python train.py --n_head=6 --vocab_size=4096 --norm="layernorm" --init_std_qkv=0.0361 --init_std_o=0.00902 --beta2=0.95 --schedule="wsd" --final_lr_fraction=0.05 --seq_len=1024
Each number is 128 + 24 x the weight over the matrix's rms, rounded and kept within 0 to 255. Layers, rows and columns count from 0.

# layer 5 MLP down (transposed), 768x192, rms 0.203, rows 749-767, columns 0-95
[[133 193 141 114  87 138 138 162 113 127 132 128 111 162 137 171 115 169 147 132 143 115 168 150 128 102  88 122 161 148 156 124 142 117 129 139 140 114 107 124 194 144 106 118  92 124 128 124 152 170  95 155 190 163 111 102 118 132 136 130  83 116 104 133 122 194 149 213 119  89 149 107 106 150 118 150 135 157  84 128 120 126  81 138 173 168 105 150 145 150 120  92 107 130 156 147]
 [150 136 148 116 133 139 116 118 143 123 138 142 127  89 101 129  97 132 111 158 119 134 155 123 126 156 151 104 132 125 132 119 159 139 116 150 174 136 103 143 133 147 105 167 125 111 141 100 121 132 104 103 156 136 145 120 124 102 158 106 166 123 130 127 128 152 107 161 182 143 139 105 141 160  86 103 166 112 144 110 148 144  99 129 132  92 139 103  68 136 140 150 149 138 126 120]
 [117  82 131 127 110 124  90 122 156 175 143 140 118 108 143 106 120 142 122  82 121 122 109 134 110 135 130 106 119 107 132 128 138 103 124 169 128 116 134 136 104 127 119 152 157 137 143 142 130 122 134 115 103 107 136 114 103 146 116 141 133 152 122 129 132 113 118 165 164 115 101 154 125 115 163 144 140 100 126 135 174 156 160 142 124 123 126 134 138 132 132 139 133 132 119 134]
 [113 108 149  88 119 149  90 153 152 173 173 107 112 151 177 132 127 129 159  94 109 124 111 185 157 146 152 119 154 168  64 121 136 176 127 131 113 127 171 111 142 146 155 139 141 129 126 163 117  98 112 133 151 146 101  73  89 109 118 157  99 144 116 165 103 133 100 143 108 141 169 142 132 134 104 124 127 151 167 117 130 117 121 149 108 166 114 131 145 158 114 127 143  84 100 119]
 [132 145  98 157 152 120  86 143 124 104 123 134 102 152 126 133 112 151 113 107 126 130 134 112 137 137  90 119 173 108 128 104 162 167 151 143 108 123 130 127 116 105 105 151 125 136 165 112 119 111 114 136  96 114 119 106 129  96 116 139 120 129 106 193 132 147 172  87 124 156 135 103 148 133 181 172 139 138 131 162 114  82  89 109  79  73 116 131 142 100 100 141 126 162  89 135]
 [115 132 133 179  95 112  91 113 137 151 126 112 123 136 138  89 158 127 158 141 155 139 103 150 186 157 117 138  40 102 148 111 143  89 105 154 127 126  96 108 122 124 133 121  87 154 112 110 141 121 168 118 154 129 188 120 126 147 148 115 157 121 153  92  81 127 114 113  94 140 132 131 118 155 102 144 103 130 134 146 137 137 162 144 105 109 151 128 137 127 130 114 144 114 161 151]
 [105 146 166 122 188  92  94 152 117  98 103 127 111 102 153 106 165 116 142 106 163 153  97 149  94 133 171 124 110 157 121 110 116 137 116 126 147 117 118 126 124 103 106 142 143  93 113 118 155 136 133 152 110  92 106 133  89 139 102 120 125 145  84  97 129 171 148 130 105 103 136 106 145 116 138 137 125 136  84 133  89 138 125 131 150 179 120 107 115  95  99 168  74 104 137 154]
 [145  85 169 117 106 141 147 125 114 118 126 114 131 106 145 134 136 140 141 139 118 155  96 153 143 102 147 137 145 123 143 152 113 175  85 123 163  96 117  80 173 118 116 156 110 126 127 130 124 130 112  99 136 160 121 119 128 175 120 192 149 106 124 132 138 103 115 140  96 131 168 134 135 107 160 145 126 134 123 143 103  83 105 107 179 125 136 117 160 108 129 165 160 115 131  91]
 [113 156 116 189 135 179 133 142 118 139 124 128 117 160 148  94 157 123  89 104  96 131  99 165 115 146  66  90 152 146 126 131 122 145 180 142  59 141  88 158 169 135 121  67 139 160 156 107  70 129 158 128 147 104 136 150 144 132 133 139 115  65  92 137 101 121 128 159 132 119 166 146 184  93 131 130 157 139  99 178 176 113 129  94 100 125  83  93 110 143 163 111 200 109 124  96]
 [117 127 112 100 130  86 130 138 112  97 105 132 124  84 143 167 138 144 160 152 128 112 108 146 133 114 128  95 161 125 156 126  81 127  79 132 121 105 114 117 111 134 143 163  96 122 115 139 157 152 123 129  88 149 164 104 120 145 101 121 125 147 102 164  99 110 137 153 110 116 101 134 125 135 118 134 149 124 115  84 119 151 118 103 109 133 162 120 143  96 119 140 117 119  98 145]
 [136 121  98 142 142 143 105 115  96 121  98  98 137 110 160 104  98 141 120 109  89 111 179  93  78  96 137 137 137 125 116 126 146  46 154 109 135 111 121 123 127 149 130 129  90  90 117 137  93  85 114 125 130 134 135 132 153 129 122 165 125  94 131 121  85 105 107 119 115  93 103 123 147 148 132 118 135 133 139 144 155 128 157 133 102 126 140 101 103 120 124 161 152 134 178 183]
 [119  88 103 164 117 185 141 141 137 157 133 117 145 115 158 128 121 154 138 119 134 135 129 139 117 137 121 142 134 116 122 133 146 127 136 146 155 123 151 112 130  85 170 119 168 119 142 159 106 142 131 148 166 105 154 133 112 107 121 153 139 136 114 104 125 178 147  95 108 173  98 113 162 111 143 126 136 123 118 148 119 145 171 125 103 116 132 147 153 102 112 130 119 115  93  88]
 [125 145 141  78 141 153 113 123 120  86 108 158 126 115 145 126 132 145 133 144 112 155  97 144  77 108 131 121 170 128 118 137 115 109 159 146 101 116 136 144 159 161 134  80 181  99 155 139 151 123 198 116 143 112 135 117 198 147 119 156 161  79 130 148 135 151 205 100 129 119 113  87 167 128  89 127 115  91 136 145 153 142 103 137  71 111 158 168  96 133 114 121 150 164  94  95]
 [129 149 163  94 140  94 100 161 137 146 143 153 102 152 188 156 139 173 121 116 140 145 117  93 127 122 139 150  79 155 146 109 158 113 131 121 143  77 178 153 118 148 169 130 133 145 127 146 150 122 107 161 179 141 115 155 115 151  68 146 133 169 175 173 119  94 101 206 119 115 133 123 119 155 123 112 147 154 172 117 137 133 139 119 101 131 149  81 202 154 148 134 142 123 125 106]
 [105 134 149 101  98 123 146  96 146 124 123 160 114 144  72 116 176 141  94 149 171 142 133 151 105 100 160 176  99 153 139  96 123 137 141 117 121 157 132 106 143  87 102 181 159 148 127 133 162 127  97 157 106 146 136 160 138 130 114 119 151  90 109 104 123 138  97 130 162  87 129 125 153 161 139 138 114 124 111 170  86 150 136  94 110 146 140 125 111  71  96 109 150 130 143 144]
 [120 169  67 142 123 144 127 126 120 109 121  75 144 107 119 104 117 147 114 147 144 118 103 118 135 111 139 155 117 116  82 140 177  75 124 128  85 184 122 176 151 135 183 149 133 148 160 134 167 165 104 109 107  96 144 105 180 150 106 152 111 115 131 167 137 110 130 146 165  79 106 106 163 148 147 120  92 143 151 144 109 128 118 102 124 141 101 110 162 156 168 121 141 140 120 116]
 [171  93 120 139 109 132 131 147 139 109 112 112 120 117 148 139 112 115  94 146 164 126 132 152 109 129 103 107 149  91 155 126 155 132 106  98 172 132 146 146 102 143 121 131 146 128 125 103 165 119 123 143 161 168 101 160 105 125 130 121 180 125 140 172  96 104 123 141  61 126 133  81 141 135 185 141 149 102  97 131 141 136 115 113  98 120 150 150 119  70 122 108 150  86 105 122]
 [164 132 147 155 154 105 125 147 113 128 113 127 119 145 193 148 136 132 135 135 118 136 160 140 120 127 105 100 136 121 145 118 168  83 155 133 153 118 149 143 105 145  94 143 117 113 118  84 133 128 143 156 100 173 142 173 119 154 149 137 129  91 130  94 110 164 140 131 158 158 127  98 119 148 130  75 132 124 131 115 129 112 136 149 143 159  93 132 130 146 105 151 136 115 110 100]
 [ 89 145 161 132 115 157 115 131 158 141 126  86  81  84 124 121 143 162 194 124 124 125  98 160 144 134 194 140  93 102 137 114 113 110 108 120 112 109  88 106 139 159 153 109 121 131 150 151 118  81 113 136 143 111 110 114 151  77 138 103  80 135 149 150 119 136  99 101 128 141 121 156 132 127  87 116  94 124 119 158 139 102 151 124 170 125 126 156 154 117 169 153 142 105 135 107]]
# layer 5 MLP up, 768x192, rms 0.194, rows 750-767, columns 0-95
[[ 89 146 147 151 134 107 120 152 103 124 135 162 107 120 150 122 102 150 173 118  67  83 126 136  95 156 133 139 115 150 127 102 104 135 121  99 120 146 104 123 130 140 133 148  94 145 144  98  99  85 136 135 153 129 150 132  98 123 123 114 110  88 109 144 112 122 134 137 151 125 104 143  96  88 134 166  65 150 150 106 132 138 118 119 128 205 130 140 124 135  80 130 123 108 126 158]
 [191 137 160 111 124 145 147 122 133 136 141 104 142 166 107 208 120 169 114 126 125 107 136 111 123 131 160  98 125 133 115 138 123 152 119 126 100 123  90 110  99 110  96  97 165 112  77  97 110 129 138 107 161 176 121 130 145 128 137 142 107 124 151 146 103 162 141 150 110 163 137 152 108 128 124 116 108 110 118 129 123 129 141 113 121 118 107 104  92  98 132 131 132 133 132  80]
 [125  90  68 111 138 112 100 154 157 130  83 154 133  95 100 116 118  81 169  93  93 129  83  79  95 144 124 132 136 154 131 103 162 136 115 120 123 137 147  95  81  79 108 131  54 118 134 156 171 108 121 113 144 159 135 113 166 142 112 127 156 134 124 129 148 155 133 146 135  78  93 116 100 153 110 145 137 188 105 124 153 122 133 131 151 121 136 143  68  90 132 163 124 105 108 128]
 [130 137 142 121 146 145 130 171  93 101 112 114 133 114 138  68 148 151 115 176 106 106 125 135 122 121 124 101 153 184 150 179 140  78 135 151 134 156 106 123 118 130 199 105 144 157 119 122 102 162 191  98 148 132 170  99  87  95 159 129 147 132 125 113 126 107 110 101 131 132  82 130 145 120 119 129 101 103  89 154 112 145 145 146 134 160 106 144 125 111 152  90 133 107 133 111]
 [141 108 126 107 114 128 129 122 107 105 119 103 120 151 151 142 132 165 148 135 101 172 155 162  90 119  85 116 139 129 153 115 122 125 105 154 106 155 129 129 136  90 171 150  96 111 114 114 158 129 111 111 117 131 135 115 146 132  89  98 123 112 171 119 156 141 150 153  95 150 165 124 154  95 124 112 167 152 137 123 106  99 114 145 116 126  62 134  96 146 116 152 139 110 128 121]
 [144  78 115  87 154 127 128  64  63 164 149 115 111 131 115 157 144 121 139 115 157 103 102 122 164 124 115 101 123 135 159  89 158 128 150 126 132 145 133 133 128  91  86 140 110 122 137 141 150 118 164 128 122 157 103  98 125 136 124 126 161  85 134 108 116 126 118 145 144 112 119 102 165 150 100 144 113 134 114 125 117 145 109 179 125 155 166 137 148 123 102 138 124 134 144 108]
 [118 121 157 134 168 139 112 125 127  76 122 170 141 153 110 145 163 127  86 185  87 136  72 181 115 107  99 105 130 142 147 150 119 129 122 115 132 153  86 172  99 145  93 153 107 123 137 171 152 150 136  99 110 156  94 133 157 107 132 121  89 146 149 138  92 120 132 102 164  76 111 141 146 120  83  93 133 154  97 148 122 143 133 112 120 138 129 126 101 105 164 138 134 132 103 137]
 [146 100  91 114 171 152 125 114 108 125 138 136 124  98 113  99 147 108 168 110 127  74 114 161 111 127 107  98 192 155 178 194 123 116 189  96 151 147 106 127 130 129 142 143 131 119 150 111  75 174 147 116 155 166  84 119 132 120 130 117 101 132  96  90 139 145 117 139 114 144 146 148 135 118 139 138 169 107 130 144  76 156 146 119 171 127 127 122 101 145 124 145 104 150 122 145]
 [121 178 141  84 141  76 112 130 117 139 161 124 142 129 128 115 113 154 136 104 114 135 109 131 131 140 122  97  94 108 157 126 125 154 124  68 138 163 145 104 153 106 129 119 118 128 151 129 123 115 144 138 155  89 149 134 117 118  96 169 123 105 109 138 137 166 127  93 135 112 150 106 123 145 155 131 125 161 142 125 134 128 167 138 127  98 138 122  95 126  93 112 117 110 145 125]
 [122 151  98 153 131 134  97  88 101 151  99 109 188 131 187 140 125 136 145 159  93 131 162 105 104 122 130 119 146 140 120 120 139 103 119 156 152 143  95 101 129 133 139 114 105 107 113 115 111 113 112 135 148 135 120 123 141 139 167 177  74 126 109  88  83 100 117 130 142 130 141 121 137 183 129 119 135 122 111 183 143 102 136 117 138 112 119 116 149 138 123 164 158 150 145 190]
 [164 146 156 166 115  99 139 109 162 163 141 143 150 118 127 116 102 145  70 122 127 121 137 115 143 143 105 168 141 113 116 156 120 130 123 134 124 143 105 133 166 136 139 111 152 161 111  83 146 158 136  94 144 143 103 140  98 150 143  97  99 160 163 112 120 112 123 118 107 102  88 154 137 122 170  68 124 125 141 122  94  98 138 127 111 136 121 133 141 124 119 128  92 136 153 123]
 [140 140  86 118 142 160 112 121 119 123 153 163 117 137 151 143 140 100  90 153  76 149 147 113 125 142 181 114 159 110 149 132  79 145 130 103 101  73 141 140 116 103  77 148 130 128 140 119 131 138 184 121  99  72 156 138 140 110 108 148 113 146 180  58  64 182 105 145 147  94 122 129 139  97  97 149  93 128  67 113 124 105  89 138 125 151 119 148 117 142 134 143 120 116  91 132]
 [117 117 175 123 136 159 116 147 140 102 148 148 119 121 143 101 104  98 147 140 119 168 121 119 135 172 160 138  95 152 109 118  74 115 159 110  97 108 135 137 166 132 136 127 106 136 119 114 138 104 132 125 155 133 147 127 121 155 159 146  82 129 146  91  75 109 103 136 100 175 108 149 134 153 139 139 117 102 109 131 148 120 130 114 140 122  96 134 144 157 137 144 131 109 135 102]
 [148 129 113 128 179 154 107 120 144  75  93 132 122 128 131 144 166 145 119  95 144 137 101 131 131 126 137 118 117 129 131 121 135 160  94 127 105 126 119 152 111 157 137 102 132  91  90 151 112  87  89 116 160 102 141  83  69 141 146 115 103 110 152 138 117 154  83 175 102 150 106 189 145 144 110 177 113 132 127 102 110 130 131 151 130 138 119 163 131 129 109 128 113 116 130  76]
 [104  96 111 126 154 158 112 144 137 137  89 131 116  92 128 140 150 109 101 131 123 132 105 126 148 147 115  95 101 100 127 109 172 109 121 142 148 152 149 165 152 103 148 108 143  94 187 119 154 151 112 131  93  99 155 141 140 162 123 176 101 162 139 131 128 134 115 138 115 122 123 164  88 130 144 149 106 104 126 112 155 150 153 129 153 102 136  97 155 116 153 123 129  96 104 151]
 [126 123 188 103 180 155  85 112 122 109 149 109 133 113 132  99 160 138 176 124 167 137 146 181 138 132 155 114 139 111  78 102 114 127 137 128 146 160 114 149 131 145  70 159  84 160 165 118 140 138 147 132 136 124 121 113 129 159 139 146 109 167 109 157 156 155 111 108 141 106 136 114 134 146 140 137 140  99 121 134 133 129 153 118 149 156 100 116 110 133 112 135 140  71 170 145]
 [145 130 128 112 105 104 113 121 144 141 139 150 112 128 107 145 169 126 110  99 139 142 143  98 128 133 112 144 138 158 129 119 106 105 106 139 136 124  96 154 125 112  76 149 119 121 139 114 150  84  96 134 115 136 121 140 135 146 112  85 130 126 163 139 116 146 141 111 129 141  94 160 164 126 146 146  92 181 139 130 126 114  88 129 155  97 148  87 152  71 162 135 130  83 143 121]
 [165 134 134  85 108 148 102 120 106 144 121 155 114 108 148 141 147 130 132 115 128 144 134 147 124 110 130 105 122 154 137 128 127  98 118 154 128 150 123 115 133  93 135 125 104 104 124 140 158 124 105 126 123 137 124 121 147 118 147 155 164 135 141 153 117  91  94  98 109 186 112 128 120 137 126  85 124 144 132  98  71  98 150 117 120 149  94 158 155 140 103 119 109 169  97 136]]